python train.py --d_model=256 --n_kv_head=1 --vocab_size=8192 --parallel_block=false --init="uniform" --init_std_qkv=0.0259 --lr_mult_down=1.5 --decay_fraction=0.392
Each number is 128 + 32 x the weight over its row's rms, rounded and kept within 0 to 255. Layers, rows and columns count from 0. Numbers have three digits each. The size before them is the row's rms in percent of the matrix's.

# up: layer 5 MLP up, 704x256, rms 0.171, rows 562-596, columns 128-255
# down: layer 5 MLP down (transposed), 704x256, rms 0.148, rows 562-596, columns 128-255
# gate: layer 5 MLP gate, 704x256, rms 0.162, rows 563-597, columns 128-255
up562 099:100142158136170159136072182138148099149094126118163113105121102196196113098170065156091108067106127064193117108139138099137134182110106092129094129167149125117075095108133119110148097093088143063132182152147101164084146156127154077160145128124150086111074067111117205128162112067143157101113142122119170078098187084206146137085107081064128100114153132135136162115113214148147149116104
down562 103:137151185120088129141153150161076131109103113112100107146150179120082131154142125087158183142140172138117120117159119171121063192205134131139091166097126106105128116181159148116117141140125074134118083100132097144142095108128145177128102129117140165159075099081154104085148138138104170106089115160121205170146144175127143136165106118153140133068071133159165161170161138091143196162135
gate563 095:151094141133110151066113088096152117170150060172101154161136126119080177104164197109173118131181115099083182155151144118152169152097128126144080170187133122110096091120106094125144081119154111120067093130157151140138153112120092131142137105124095112118170147120152107179084137127089148073132115111144197091152106117131101119147191072096122152131108110143132203109101135146119134156163
up563 095:096125127120157147147137177090156160117152099172132102125115109122142142113098128075098086135057127149113195106103128150091092155156128198106122142096161070178140196123118150185122139136151101129147146123082101127163117158145074124179085154127099104108095087084087120117115118098121113096064092160151058122152207128190110142100087114094119114170102143129189094102109174105183135044123
down563 096:103154153067142099115162123069155126093096116129145154164157123102157139132137102138123137158172103113161035159156108135087114086123141125147159141111143107080128137065155144116125136122125108120117203168156142154131109126095176134076170160140174083136098093153138136147110134097113143156157135137176095176084085191173162180177157121116129170096051150131134107134086138200100123135121
gate564 094:119127086090148142159133142106075115105063094167137117101140118104115124178119138121141138130171156191059137083075168153134140107197102092127081094174093125063095188178133145130129191104105148131143120081096095150138173079119102118149175149114137100167150090118102113073135141131129142162153120098125103079127157139113144132130111134101075100130114166054122087113087174117107159042133
up564 095:139131066153078084151087133099094135127097092102119156141118124212190117174110114162120143136069105128060153102170203116128089208117155197174135175115147082159120060085135139130103130162141117131144088161165149152149145116136114140145044129159181148100101148106141083116131086124133163038142140136150186144103165153148113087117181110165200153150157105110083188131131121135082160146151
down564 095:127136146113158135113160102119115060180156122111097126126079133119073099133115099177075144110146113108146154105112134170147133069125151106092129138194185147134144164160149108118125107069091136176140094077129119120168093156163129124182114159146152166137108183146100047149112130179120089125152151124126129120143132159131085123171125092173144090095113141146176177111172143119179087175122
gate565 096:128115133152125143088135123111149160176123123144185118194117149177193102173158156194177142184142129164171138148151175146087081138106134100120155096149156142143120093073190161120149110146068111085151132130152112185116166117092148169109164142185115126067133087153117075095155154144115154123126097193166133099124144094147166122186112117073121106107131160172175073093147108117132102099095
up565 101:107091168105113163150150116133148127132122048159129142142065113111117115151079127104121167125122135159168157139153113175135172136107153074172127104131070136076076124080087138078164090136097142084117053134170076130135177194082157096092157054138119111118099179131147120163143122146081115091141078131166066045120120166093153115106136151120102133152104188097139139160095134161138081149106
down565 093:150167136088131136126124140138159143147131126058039103160136124119137213100172138131120124166156072143078106075193113112137082104128078105154119151124134127173153085069159159117064131170112150151151160166135065162070115116140130114167141147100135100153151117136140096107131081141126098150129144169074127179132153149115119128135122148101155140138085151150132108064104075036118147105151
gate566 106:118118153108151129096119131191069119193117121147068137106112219162106135187139110160075143103105115170122174106075131200143151136121120186102117169075113152070073111183106127142107199120136080111127155160144183102132110149101158099113149136124080148148108137149107098152142130126114152126149173139126166117078133097123106122096112074128164106115163085157138077125200144080111153116108
up566 101:101124085124162161139152133105110157098103158114179121106173135102159086071140162115072138086184119095095081112180126160238123136167061173081115152070122095200143121111145112160092144147156166122110196055095120103188130090107172106149116105119060155085154105125089100116120044132106095182130095107152179119115105048124109113094106201135141122131131162145136119147162092106102170133157
down566 102:143105159130147150142148154116112090139109068101114135135165150089093147124119180163120135102114182113094119084118025126099167132126105082080155094147128152119134167101134088116155150117109084119098159133133088144103135072112165137174136142179156094082101110113090142157155145139156110141125091055168177104171081111144131149122136155140131168108179116062137135146117131137143087131088
gate567 094:128124078088098176168164177151136149181168167057132146111109138114138159164149115145106092115130094136133128108157166072144133177166112125191139072141114129143140104119058139145168091145137093112156197124081163180228238053133151128106159090138127100104121156146156085075130143169162165089144121116138102118119161212103122078167092133127100120219120137156136152167131182136153095163124
up567 100:114136080115155113094105155110146178105161161128079126139169199089114097147195167151115121075111102072120114161108078106119140074151084083140156136092106131100170150118126116135109074160153105171104165088131082149128183049110098124141122087141093110116211134154143088097135135169126136140114114144137073165107232123143117149132116167152102114159151209115182124112149135164141129072113
down567 094:083134172153101146069153115163148179161112119107119169146138126091103077175112133109068130131145114148124110112132099174147165117062062079131117114111113097104107170120129073120148106094111172095199076158129127134100100099190026089172142107147142207135160144135090116100162132163131101127175126102166085118079128128094119054123082054127121112131101121111064116124119095112114164104125
gate568 098:065108146151164147147127138156174092128167094115121142136148093125121118192119130097095137128152138114147129072080101174089115187100109146120148111109094196127126245104219129126057158078102111180182189144157149163190145130102159146157169120113125065167089196194128129096165122159101103117092111134128136130196174160161124160141163099140144119095129110080100100157105132140158094130151
up568 096:187151158141115086078191126127142121151119186135140192163146096112135104108144100121117117121148101162149146134181116118193117144138104101140125133054104114209189140093127150097054182146170122041182075083129126170239126134121163136116120155092103115133070097105128085118093129154095152177117146143086161137177130143115158141088113162067124062194108080125189107073139153104146171146130
down568 095:119045154179111152122143150152143131083165107094120076163143091193102096106104078161113144129107125123108117112145140137106163102228138114075146165085060135100122067145079145085186104140108129109130193146135122100097118095171204137117150108124092126173109085139094160150153108130157135157122106121164121131167120141125136121116142123148109075094167111176155086127106146118139063129154
gate569 092:163190147149154104159091100077111189172157102175098112161140157145120127171127127123132129123151069127122139133120136102119172109151146079115132031098200079157139075191128155093122167153146121174111083101108065104152151108117085125148100109151147107133093151148189113076103141126057125110128100156142194104156097146129125132158136166138121143144099086155099157142160153123158099050135
up569 090:171088154122119098083063147170134117137114187140067191111115102142152167132148155135117146156198103169085146125169086156149150121082106189117103200193136130113132063069162139118166134126143130131134100101156169119088106148149114123132118147081171115128123145145078078140140117105067161145125140114110170154157171121116043132155122103139189102095172085064177181104132159120084172154118
down569 096:175186146111101125114156083108156171102128085160141134119087212101118136102088140132163087090105115116177098227121140145118122118109152116103158133126164095146101178122139102161152114135111146165177111131141128114150156146125183093188114191118134145111116073045158211171153103156118135128120124141082124135139120109122175155029130094066176108149128136121140120126128194120058140181111
gate570 098:138156150066120143033129109136105118156108118141178113137151150147098135186132140186152097146092194175161141115097103133089109089137075131139116079177135120152160078145150119110077136061185147132164109050153105060118105110082041102131172068036154101166075147144089149094114133062140136079138151148086106151157154073177111149062154184096133104161153149099152137133140143116100128149133
up570 097:131137085072147203157137108106191157143123137112104155125119139145144130171129103114103026119197151182156122082135095117124137075109147118090146094132108114180136087114122100125171117072130197095090204093116126065140107143081127097108100109139131073107117167107153089143192090142164100140156136143186094094102130129110122147133177160103166122057188103144152172132124132149138095142075
down570 101:080176161163141131148107150104162181184112120122112097092160118102153205136133155089135171130085162116133153164129094117145091147085121140156083134127154099164147114126093141128070087138105126117125098097173124119127103123115037156129135086075129104102180092162132127110148114077170161138160126126087124140146065126155153088150078174141135145121093185119117095128110159155146113206103
gate571 103:162152124097126130080142181170139126089128109081183105110100166154117140194128157105199064154114093107109078161106107113117097108079124166134148117127131128139104152179155160126112102069185133133180122152151119111146166105117068116171072128168133126080138114148111147199087145167096205078087206159150124080188088120205135137110101091194106081135144096128128159138149108122137174113141
up571 103:102192118141124137099153147102138096146144015112103158123079147145141083171148130046121117148097149091145075173164109134115168131128080132128118092176138093192183132161133122165111179122126102090137119122081118111127127129110061118142136104107119176063090123183116135100104175140199115142138106102154090082202175151068058150150099088141139120097124101155147105135071091132164158125119
down571 101:116174087121151164162129116157115168129135199049146087124177122122192179159118172134145156185124117158143105141119119096145103056113087113108141127166099044149153124162116133120062089173074152147141049132144175126126105089140067160104083145156123129127101072100158174160143076075172143138092188139144148065109092116153158153098110106130162155126150132109132157191159155082137159089145
gate572 107:116105187132117161123159097101110097117113190100141101113179135099097164141187218154106155120115116094134133183137091121157109148151130154184131124099112100119089154108097105099095136171111168133167184132155148044150063070089142158140136182185113120130129147137108070160102121166108109129101135109181087141123160147117107121100089108082061136111124103098153199090133059170154090109134
up572 114:178083060150140103106056108166151150115143148136185114174104106108161206103094121099136089130140129160087124126168130115147136081042089097105120111084146109150066091107130104086083091112120099178134099114174122140083162074145142091118126149117119141104113166170121151148128147136078128139138112133180146137041073066183140139163122114122177145155088075113173134135104083114121218071103
down572 107:064101196169132149085124134063119099109090110134125079121123128193091139174148139130150156155151189109142130079112130124134174152122099126160121179103103161204115143097119166159192165081108128109112102090103081102108140093140135135155195162163088127087143120090130112132144100097142102151104132123099119155111138109099115136150043166082141085104112166096098164195099126175131084201090
gate573 107:149131190118097123069141096166101122129163142097099163083085127200151117152080144149116123114069141145098154142163156158125145150133188127082144166181083111156056106109168054177125089119135145106115137115164182173127119162085117145088107117155106160115094153163077148175110111081119150121162158102129136135107132067122212165046146130152138156111145132159128088094075138159046125101137
up573 100:124165162131113088118117049109142147148133127166169176151151133106194204143154180143122151195138115120145108081080131121127148116077115127161074137147154109130121111160163086109072146098090100103076120136093135205125057082180138136117104147042157125119153146134080148117111151135144106136107146151103170094150169132117134061140102176150100133114114120131137103151132105174110140133124
down573 106:085106117105095102145097140130137065063134128132113105169126178140149155094141089145064151138131154126139089170124092138150094101087138116162131148094120116148095104082156150115097151085132121167180161157120159195106185138105142108144084119146101139110163087098131158145139159145099121171107142138170101138147173203049139145100095106133084153110036106159149132133129136088189160149162
gate574 105:115127188141101150041174090120082145182110077096120146081181148144076135162169184132129107095151148199120128153153092112140114087063114128137118142108083157150139173079103089097121179114150159103067098105078178132156106104123144161117146119118132141116166119173085072195127144190103142116138088188174148140122159099110131091131141087176114186135156127092125136169172122142072125070121
up574 098:106061170148139118153152028169159143126069096118057133112108148140124121146133129072155087134142129145153167143133107173106071091067123109154071120149118151118163156080074128106103081144088112120215124177106145112155125061091153184140069151067090087121103169122119169157083124117123154126068136135182144130102095144164140099144180133127110176096082113103148210116115120144143172150146
down574 096:121136148111093104144145096078148148215165093069128148081161122073171137148116119122132143114116150110125128112097143192138097140123123153167138133152121188163086146115160179058212146126232096129117128114098175137102119169130072093084086121109105112106142143079058087164154166128168126152121150135143107081137084132093105127146123092133119141113164126180075107150115123165126116111122
gate575 097:181142110154135162137144069102165111140127123165079122156113137136133113121125105159154136138161093145093114113065139100143140146088141128097137154143131164132142163146133155059103067116098111109150105071177100113095129142071186075064147068161145166083098156098125125156090061134087149122159209114113106117131150109108178091072122188132116141114079145134168068088124113159181165063103
up575 094:146127132074106079120106131140069131080063102161104108138112122092152118130121139133071171117101150136114089110160118170126132211118081117084147127132161136130168096102149144109100087139075119147156069147102100107103167103185146068127170135115106124164106135118132119160126168132151127172140170112177033097171185155132183116145115150143129191167091126077145167099127180171080168137116
down575 097:132122147139161143111168117090175130126152112134108121129203082151124135073116116190105148039114108127100127112124127155087180112146101091091166111227155211085123140116108095101142111131161107115088164135108147139084119086114137130138129115129163091117141100132131123177159142148118141138127166072117161061166115135134102116175116107087130121156153024098187138095161138128110062111169
gate576 094:129060176178150119166134118111087140171114109208101148165105155112113090159144124155173141146053112111087096175090142121135113141122109078082100154113090116116202098173154089166159100184108136134110118124183078068156082154123112127075156125066103118111157083153119105154109140098161124107123131143110109113143134107142137154117100113121079090208147120095119111121087119070162155129167
up576 097:103141150105089201119180098087109162106114064125106144154188146102113115147165127110149083114084126184151137112121166139158063151100199119119063131150139109177074139101106106162117107085191094153138121113181117126146099201125080086056146073136080120110127098084130077131138119097069117153136137107140120098117134143130110147155160125099092108179150092135139136100145094104085141132158
down576 097:150070120127162145163102091158075094140128126180076131102123141137085143103131188148122123149085166123108119136178104139047136143185222136072099143105131153147131119104129088109183058158123128139116110104166096060118078104105152159138136165111097151128131122173170121171184056108137129113163132152167155112104104103145084151121171085131156126143149112105070149155115112123111134085116
gate577 090:162086161169116149158119141144077038174136180109090080108114113109096057154101134193226116097143141127091183114110115143166130108115113126122161160082125141132092104136087121118102154153093094075134074110070081129080105102089138157097151118160094105182076106147145135123112180157159129172143145136127122111108135137115110164198120123117129159192129145113076139091151126150152116158171
up577 094:216135146163140175098149124148162126102155108140090119155146100154139120142121052160084070096059213143146138114102060082110167156173143162131123097164161096112125117095136122140126142120099125127148155142178125082096128109113078142095137096118138126089133117180131148063115123050096121118154073187126050140112075125146131129129164092109137157155118143140131140159124082173099122136087
down577 092:137094112105103113126107036155180142089154117167129131170145131063128136126152144177096135165115103080099077116101183153198189116127152079090116166131151137095096163140142173134115113131151088138143102134087099160132082202122100142117095130179172151145143109124131102108182180162054111129158110107151138138159159116140123185194137107120145132070088129091133108125127148103166107077150
gate578 106:097120145120131124130113087130142101187161164181142149138065154120130201130147160068146108107119065136179135108124092131108154152191132150163143120106155139111103136149186150191125100172173073189126164153175098152148113097134105149159131142153157147103081135137082118132133078120140094111136166116114159113142084065197161083123110122119100096138180086174123140093145139122125166098069
up578 101:103126157149158080065153179174157090200075130159090127079136086137133183156120107101199124135197111134156074175108096150090100099161123170069091105163065149150090103142146130100103110166128104113173099088151160103135108106131112202169119142145117134113128154124135092095111085098163114137164120174104159134136062126194092135128171121155129131074103105142135145109120192094103161142096
down578 096:130185103106102192060128157116156105156128081181117113079133104103112133132177128119119091108151129125143098171125164127151121143171119073068118143134159120133122114112123130114164145129172134141144113176145135078087175135130100102105093196134163112156069093185161117178112074179101128117084134118125114121154169129081115209112149170135124122124110062125109168130120074129065130098119
gate579 097:150119111162091178161146138115122081106116121176092112130122095159146182128151168147134134142075134151067143084074144181172118120123109169093145089120185150130149106156085135115150120078112106169104165179098105145159121117117167166102114165215172124082127146180068082162121143109115151114103087127090122156114162153134180105161171184146127100133180102187119084095143144115151055122157
up579 095:190149108160080101146032170068151117121081128148090129164115185119124135092088087131092181091117103186164122111139076092110170172199154064151144136151096097159100102166143069087115121146130140139110143097133145127123153118107129117130089138116136145161124106100087139109136121135138109119190163088142108185154133137172141139062128098087114122185092094160151127105146089123103093099106
down579 092:127107113083116124155143154160148163153146135134079148165114065169133074156141139120161182136123142125098109133132114176140127130078121132147042138123193133149117081086161145104157143134068114157107149155088132166214093142109155145092166135160166189131146052136160168112116151145147131151117148114143136108120121087173148109175105188096078143152123096141127138143140095116115129141111
gate580 098:127134111171094124109153099139174192190106117112103117140084104132072175109132096128128160151143100134144125109083126144111110054088122063135181117153125130166170121118111126132083088076097110108134186137153126068130110141154118115175177042168141097134102175127096144123086109135161054159132074093147147150177105120116098154192157104121120162084143118121087126140162155151173122183147
up580 100:130121093109114154150104200134177099105067183086135145131150144131181111119154046137139136120095133131098140224077116173135146162128174141124108167124092094093132118177141152141154102151107110143103120063154107077113080107142120065107111138146205108139152140099127189084111132177130182125112098161115145163120102109123084187068140166070128043130089157104173138090185152136140122127086
down580 105:096140144161116088093171134158106132120125128054154171134129149080122155137118138137158097139150093061186066090099102171140063149169097138168076137080128119179083121065128081161111124112165127162091110084149105217185173087046123116069128136132084135097145123089168034121149109119097111099090152152144140116112093135169182119155077139122098159101152115113160107148132107117078144140122
gate581 102:143092141126124108083119179111104124168097039147214086087158126097108112085178149114164159147092122152091155146148171159071115124110167139111158159137110073107126155115119181111111095125139195089188111112114138157045236167110131154096102116128134136085143171126106142130076168137168164063159147202146098099161139068109145149090144172191148085153147137105087131078086130071199137136123
up581 108:146132138120118105182180132132104171107126175068084166151108160139180080112120156162132066119078160121191119166103120061159162123131143099075054123100107112124067143158136152190107133104167132164155112134171081151145134083182067103138127178097177139162130108073159144090128130150170109100099140115099115117073120122121132109110116110139115196093118082100207113146104163125144103046092
down581 105:113144110115158129107115166116134175121103152226164180165129082098091155162142179145168103104157171107120139145151132149163126088135138136110084113124116177128089088148149144163118151160201123074200158115134148118155073135089131173137172154147152165123149137129105096066127153080080126164108148170102125114148128164026135083148092084138073113078117157129108192144082082118096125171116
gate582 104:119131172134092139187130177125128120141111154137178130153066127102106117194094120159130210155155130082107096118165171180140152206154180127121129110176127156152129096160135108140162092188108180124096089118164151147158154119109147105135118161098086140140067109130197124076152109151132086095114095136114122079077154127086080088077098130178114137131159119098142112127106135154086133178147
up582 102:156166135150110090126119149046098131169205160186149130113139144053101177056126101094065073111081137062129112138138196078164198101174153129114120121151117169134084163156171085112161163123106091122143172125159111149125106148153064173085076158141146127124118198103139160131137114141122124133101118135172151116107100176122119117090112115151093189219096148138121154110154132129106151121154
down582 102:136139137092119120139133106129148172211129074167068174157139128156141083173123151113150106137112077082173127154122174107125184134106162107130110154132137201165154088134128120119160132115162122127129140136119062159117118162146147149110139146122143115141140136145146109142133105114160108113096070107123148147145181164030083102150125116110111105157132097125119103152114081099142137115113
gate583 111:091207138205108136125140071098123135178178123145151126070146156164128142142094121093159145085072131132139137068152143102123088151109146131095134151123129117083122167115093153217072114164093167131173111120114121163125122152142166113163122137080126114097185141138161128096138103161139083126118176104092092112111106085136115135121126009147114129140154164201182157115113089178132067077147
up583 110:095150117109136123208115141089089126109102134094166154148088168201194139111156166102201121122114147144173145123176083097128099097123067140140132098109069160093147103119144170117166123149093136122091113109143145137140102110083091146091127173122147168070133035136134122200103100093171120098107126138139136120137123177121195138098123108095149090130163095199171122158120165098081105162140
down583 098:100114129142131178072157149133148132182093202134092132120141177083179184178107119079141097074200134123055054187097105115040159184116101122132143114135095141155071149148165123113191105147160094086139105103079112100129136070119138118102131133134077174168180149138130194139129115106148140130113150101121166136170139168129115124131073087173147078101161129078139185107141137103111138090167
gate584 096:201139079084115151134127123106157096100143141157096157168177063109157115130080133177126122141075141107125111149111166102129107132092204079178103089148107098103182125157189139116146198129145135082110118161083103129176123183077140107096147119110127160127142109118086114092145150148108129148112128072135057191102125140085139172099088090116071172116175111135095120149091114086112155177099
up584 092:165133126133092125130171111195097177171157163129090161144165079153191036125087119105128149117097167174077133082111145144156086140137133158133147065083121131148160113127118188140156101120134150177123134083118077132163103165128171124167109098151151159134170124128145135154162113110133117164076141074099153140154138092057166126110162138155114137121175128142168088105144138138090100164149
down584 101:149118128129148097106139165138153128162148096184134155127113136131094112075120185109154123113125150114147177104184131098078185080120106077116145185096111103134090121093165116158095121118147091123057084128134145094144127105128177158151120126110154108157191109155126098107118107145128121172120117159093105116149097144145121167123091168137115116102087106108112174050101159156120143097134
gate585 100:074125154106161082038108135184141142074149137151127073118089139105085130116112165157135158104144101133130072170112135148101170137165190096101171142162114151136116161140139130110142177094087105105097160085153162113089123114082105099112137084171119102130102141166082162140121116133157141117168113109124160137137041152167103132142121077155126165111092103156129104134059129134051150140099
up585 102:140097120130090092121173147129117128146154104129125126116090155123107092155103206146175130169079103111126099160095114137111069143117137165102098116100133186169146133159057131087176058091130166127143129110087103152162106161140144156158090094121160142101132162181098102170179063089135128139096126217165135112107147107095095104081191125139113093158124122106156152093127107140143161146096
down585 101:177150197163107121083125172087115118131124103116135120193128127163145085130146157135102125084139163113146129088112163153137097119114122132224019120151157111171148112112135119143108112102082095149112105083120095111055155111163152133107123141124190107120102145169129135145136104136102103072131158079125099185151138153131158112105160134123086134110088148153106173143163131168088121099159
gate586 097:117166135191113097123137104186171143160105156156170133134173134126095111079131079089160108099167165141044106122161135210126101173167100125138138160134121109123149143129070072142114109097149145155144126149138133111089179085102097128113067121070092133142101178150159077153147163133109098137155106125161169119180093134109126163125157113121182121077157110126111121128148149096184086138143
up586 100:121132158143149185130106107117141158132132138103173086051132167109077121173117103142097158134070090121166154151116089168113150128127143140131119166193097144124121125089166154106159158171146106179062091124093182174116165172083125103172102107166104115155081115073201143115137136228077145113151169101074099169149173157087097102143146086082110164126102142087102159119176080119166158171159
down586 102:139126115079174097100168096178116143070062109128126121088169077088202144153130077107077148102160113099136158125150108135129105139111116189135105101133140111151112144146182106156110171148107121102147101093109134076114145094120112030127134107201167162186166116153149106145136122189082154142114156143152186172162115149180120155082122138120156164136131144062135158089179174100111119149141
gate587 099:127097155162063147067215164129161099192134107141143132110136147114099066131156152097119133122192151132120132145142135156167151059199146110156100135088148145184187137108100107161099098103129143119151101163114037131115125128115117144072074130176134109163170108059086123169126109062140106118082103120101127148152081088086057113133124113237156080137122117134139120136114143102158113165148
up587 107:097126132132125094094141132127077102130148112145082113146118103147101055160089193169138154126089118134146166118125107128073174077091093116090130064138049173146111129084130135132141208201119192132127159117091131103114128112085137173175067109129091135146112160133151125172117119081118089172155145168077037068103122153143121164166110169116115139154157202073111181156064131100124133138153
down587 106:128113132143115118080114151089129100124140116161086225139137078118131167068094105140082106142132155086152169136120107140093145112152154102128124162121067126102196147097144092086163129170135175112137110118138120095147100191133144147121105133186114174119096102107178142190169109168102074020141123137127135151134155129156088089113133124132084099115131129114164173146173100123099128168140
gate588 104:154111150063056102094104095142106114114141098102126099089139184144161121113219148181099131131175183042105104133140164126139152154077055162149102108109133118180164155166094105077104100077206083164142077154127118117166110131118111133109156122118150134120123120126153175116106114082144106156106135092213189049117111151115164089144143170127129161127105148131167137124172207135163069186108
up588 100:108135093113086148097118109142197144147090117068167144117138149108163145106145136134163127144156120137113123144099111181085197121070124070080127129092169110118172148107087134104110125112124197124131132126117131138126102091127131149126197155129138129132086135135149092136080170053107084110132074160111140042188140144138150091120115207102150141159133134170127165125100110128165154133043
down588 101:081148118136081103160135100115148093110133121168114121148154150080111109154123137157084190133087099110053149144120126097131162111125139093114186171129127186144148183160152095093133103128107136141167139139114120159105115096149108096106073161144124196085109087114172173149153102095080123085123156101121105154086147197168181143142119108164137085146132099141150097129107139089178133120193
gate589 102:159083099116124102076079099130165087108102149132123121133047113070126124102158111147194173101099218171176109152122126097133071140123063150124131178164115033069105187100117126155131121069121133123138081155139127116148177104114122128108181151147150113119100165116076172104042135150145120153138081113108068145109149149161127127125130112115149115093116204107141107218116138104198108100135
up589 097:142124105141117153056099113115098126126120120085108124121067114098106124159096132138122128148155154116117155143122108047146104123134116141145125208109140119096129107124156168128124179150059121152152097097151129081140099181101086110104164175107084105145158105146115117096115130129114088076117119160093192129156154128147101124102128128142153148068098202121077172104126133112145145121117
down589 100:104180111138084149165177138142076198148131116130104173122100170085157147048090158069105157121106097187148144137126164134078099133125181096133134108102145160150208086115138133135137147161067056110136103101104088142159134150143168128140117089138139083098113097092138141143159088171087114155140125124143144109078153185081088109141136165084094138131135091119114134111120164103132140082109
gate590 104:099068159153128147078108109137112108097152199121131111131137091084087119143118107132125122161119085151054130164161108099090164081119200135100157157121153153136122089078116099144113106095117161193105127163081178088107175071091169125147065107143126128145145156164128143152179123155124148104157117158099104235136093149142142184144149129081220103127159115179187124083075129182144106164114
up590 105:141149111123104128177061199140159095168142050141140093182124117145113144126178107129196126091158071075152048111124103142107149158107101173134124188107106133128113143123120115051135122161102179119086149120149118179108128173107171092187125132129093118136074146167118108149157082170158186142117148119137159086088107149132157118157098201132123145159155130080116164085112117078093167147116
down590 102:148160109132140108134150133120161127146110145142158106129102169146125144108131105115064136143208131165099134140089169160131171119156157150151047200116077091134080144099185147082129079140124139159076139131117127112157152166132176080168185107106111115090163176100170141131155068207110127102165127137181144107134106101100118137079139103172165148126144129124136197116123170106103098113126
gate591 105:110117144118107215125145136095143080083118112076124071214122153079131165125153173118126086162177164094154152177160112064121171167197187152171179118121134176113192171141179127108094136141124104102139101093092101084118105096133168080097160143141172127160134103136117163119121144138084147140151136124095131127180175145094108136107139118082111198148104134130118204114105097078216103154119
up591 102:084119108102118093176095192127125084131089106135152172102074179133088153142153113147114107119159110120145099177159131110148091084108144113122118140160202174123057153075123180078112133204149076118152166091110100096061101109073157084107100112167087134095068133144206130121105204115111146147156062133133108124156131163081128137162184147102170096083111119180096154130169151140076118111110
down591 107:203067176091172113134153149084107083077143115114123136158131136105148117164128164115142126193153131081129106181164114151107142140083101118086118140119124118149150134140100168102191078078105110114169101096121177172166187151120144155121145136121075134148152129173147058125153116089163146104116067135163174137132098182152184106076135132158150154144115156038129141109137139094151109174096
gate592 093:078159093148159162037144173058108114085115077189105103147154110109134097111123152080127099150143109172194117118083101120104138216125092146169131084126136085122065147149126106151141114167182064168131160202159165130106119161144135120116109179108174122139117152178146144129110088136125069081101093132139114158123119195171121185101103137191161128115123157136122181133116105112077148149147
up592 096:092129142099134130190142082105154128142125104082155128133092172147172126152141169135141108172093139131164125073074082203143081134118160141108107129156107081157123171096132060183137128114180099111191166133177120126056189155085139157105075152113142092098137117127189096116138085131085125126136109159164074132099164188091118167134101119097132133103154054112146107122098132087113139068154
down592 093:139179141168158112127155135079138111101111138128179098051100087073090065112114127105147130135123097112127160068118107125111133151114117097185115107062206093160078129115125091115126160140136110122155142158202106160126113097152137104115177096142154100145110129153057181136053089128148082159123102102095128156162149194189099165061191177130161150132173138057084144158140150089098151128153
gate593 099:156105188168147168150173088094145109121095109091066088193122190177078101176114122162136135112123118192172137099097176142128030108102170102116125191180122184092134143181077166121154130133129149132123123115119097085117149154098171147142113136117139146150134078154132128128133143158151122148119062124139123128111162112113168163172099125158084185129154131107165049122170106156102169142101
up593 096:163118129171100117110141145151092154108146117110162127152127127121122106150098098141130204115101125138086121133167108159157135170134125177117107152075124112085065199184081137121102134125106124167113104163088106115078142132130094132107156130153125139131124141123100128085113142214094081119142130068154112100120129139165132083133192037117104087124142118183112147080141192097052120161129
down593 092:109094093161145082069111137126071122124138083127147167123158136154097117132135129132111083151116049133119130114117065071131152102152077145133180077095104045110101166133158112072111118099123161118119105128118117138159042138130104159169146149177092132096182103094146187186090096118141111103131098120117107191126137101110113119112116190146121077134094128082163108099130127089141058135136
gate594 099:097129128120163131130139136063155127201249134091151142146171098152117171137086093123096147117105166090068122176190148139102167121064136072136122114114124164137132156130153068107100121138178146186132105116150096122134174085098143139116086110109129156168051128090149075096147176088100056171169160130122151108145145091096086090163105131109080116141097077160153153131157198074110119148078
up594 093:075113162122140127197108127159087104173122105160183121076087118117091127148147153126131094180159147098202156098122186200127122120130095158094144137136184114144108125104125178116129121096076127138114142136101133147116170099111166080166129148128056109078185161173089156189121075161129114088102112139075133140159137143141200087112090139124137187169083169180072130099113146142084155074182
down594 096:162072143152106129107154140132117116177122114139088146157106187161155085145091123136098085098109171104186161112164126150230091119168049095141069130169099086098139120073090105156148127108064119124100092131121163118110101145175134113186128086165144137080208114191071132161119107142109077072094124168125101096129124096128173146056165133144111116129200119123135093124130133130159201142121
gate595 108:097123103137154167096142112102183112074102113146116162116106096151068130106149149144090118075136117112094156104145122133144159123165080116191063141142101113095109123202142103138111142136127081198157131091127091052071069097085106128130123114129168074123064111171103178091103107128099115092199166095152170097097106119118090087144130101104170078106116114139136126077093157109160198180095
up595 109:141140106153102150097102130175090124112203152092106098100104126153125097177116101149110134158046131113211130167148114116138158092141141174126137142188157126086110137164195154139147138156142156132084097128058065148156114101115192103134108169079139173135082095147115127121081174070118134173108126134132138162140122036173108160121122017109151077136132172149133134142183143153171147106088
down595 108:134215139096091175107129151185098160169152126135178103077181163150185132151187091154118058202114115117136175112153171133097141162148122133127129146116186117215134120082099136192138154130114097120164161098149094128160101195174158112081130114113118064102086152167086169098075123128078119138139111126082128129143098113127110210138178161128111168116107128102121150132098080125127077209116
gate596 099:064102116084097128131110129121179090129147114109160181126112105162113098160100147159138123180148134106194107071124117173108133153093141147109092110137127108079188169154066182215153184083122086129095119109133113135140060158183105124114114072092090132130100093120121138174113105149175126091071070083147133147148121155105122131134086118196123128106178082118123092132157092082169085115126
up596 098:104087142183155093198115132148072127139123187162085160119049147146118140151111159110117177153132172139134116138128099126111087105149169106108162089109150098141123158128156170211124137198105120054112090123140178154146115133138087195121143169096132150089149101127136151090095133101130158162121093111120096109129195156119133097175076148163149062137131115143102129134159163188120139187161
down596 099:132078142169134136085158117154111141188115158100077151149094109068159133129099120118127179099126121102077116143050104067132151143193164169173128143148164145111125128128113213082128097114109174109107125100084106135075125160151086204110049113184116131134080158125121104152191096116154056135123150115132098147158098139115191100084170091084124098136133104106126077128105130151096144122092
gate597 087:138185105146125093154107161164120106137185146145162062151139131140144091132153175130081140146159098109116088122140135050127101149130174122139138116183109132118095095097072128172102112208107159143055159091119158161108160100141151074107161149130133109134114151105091129126129090125134136125157115178121102151115141087138168079166150080140101196133113174089148076131132111141148129115157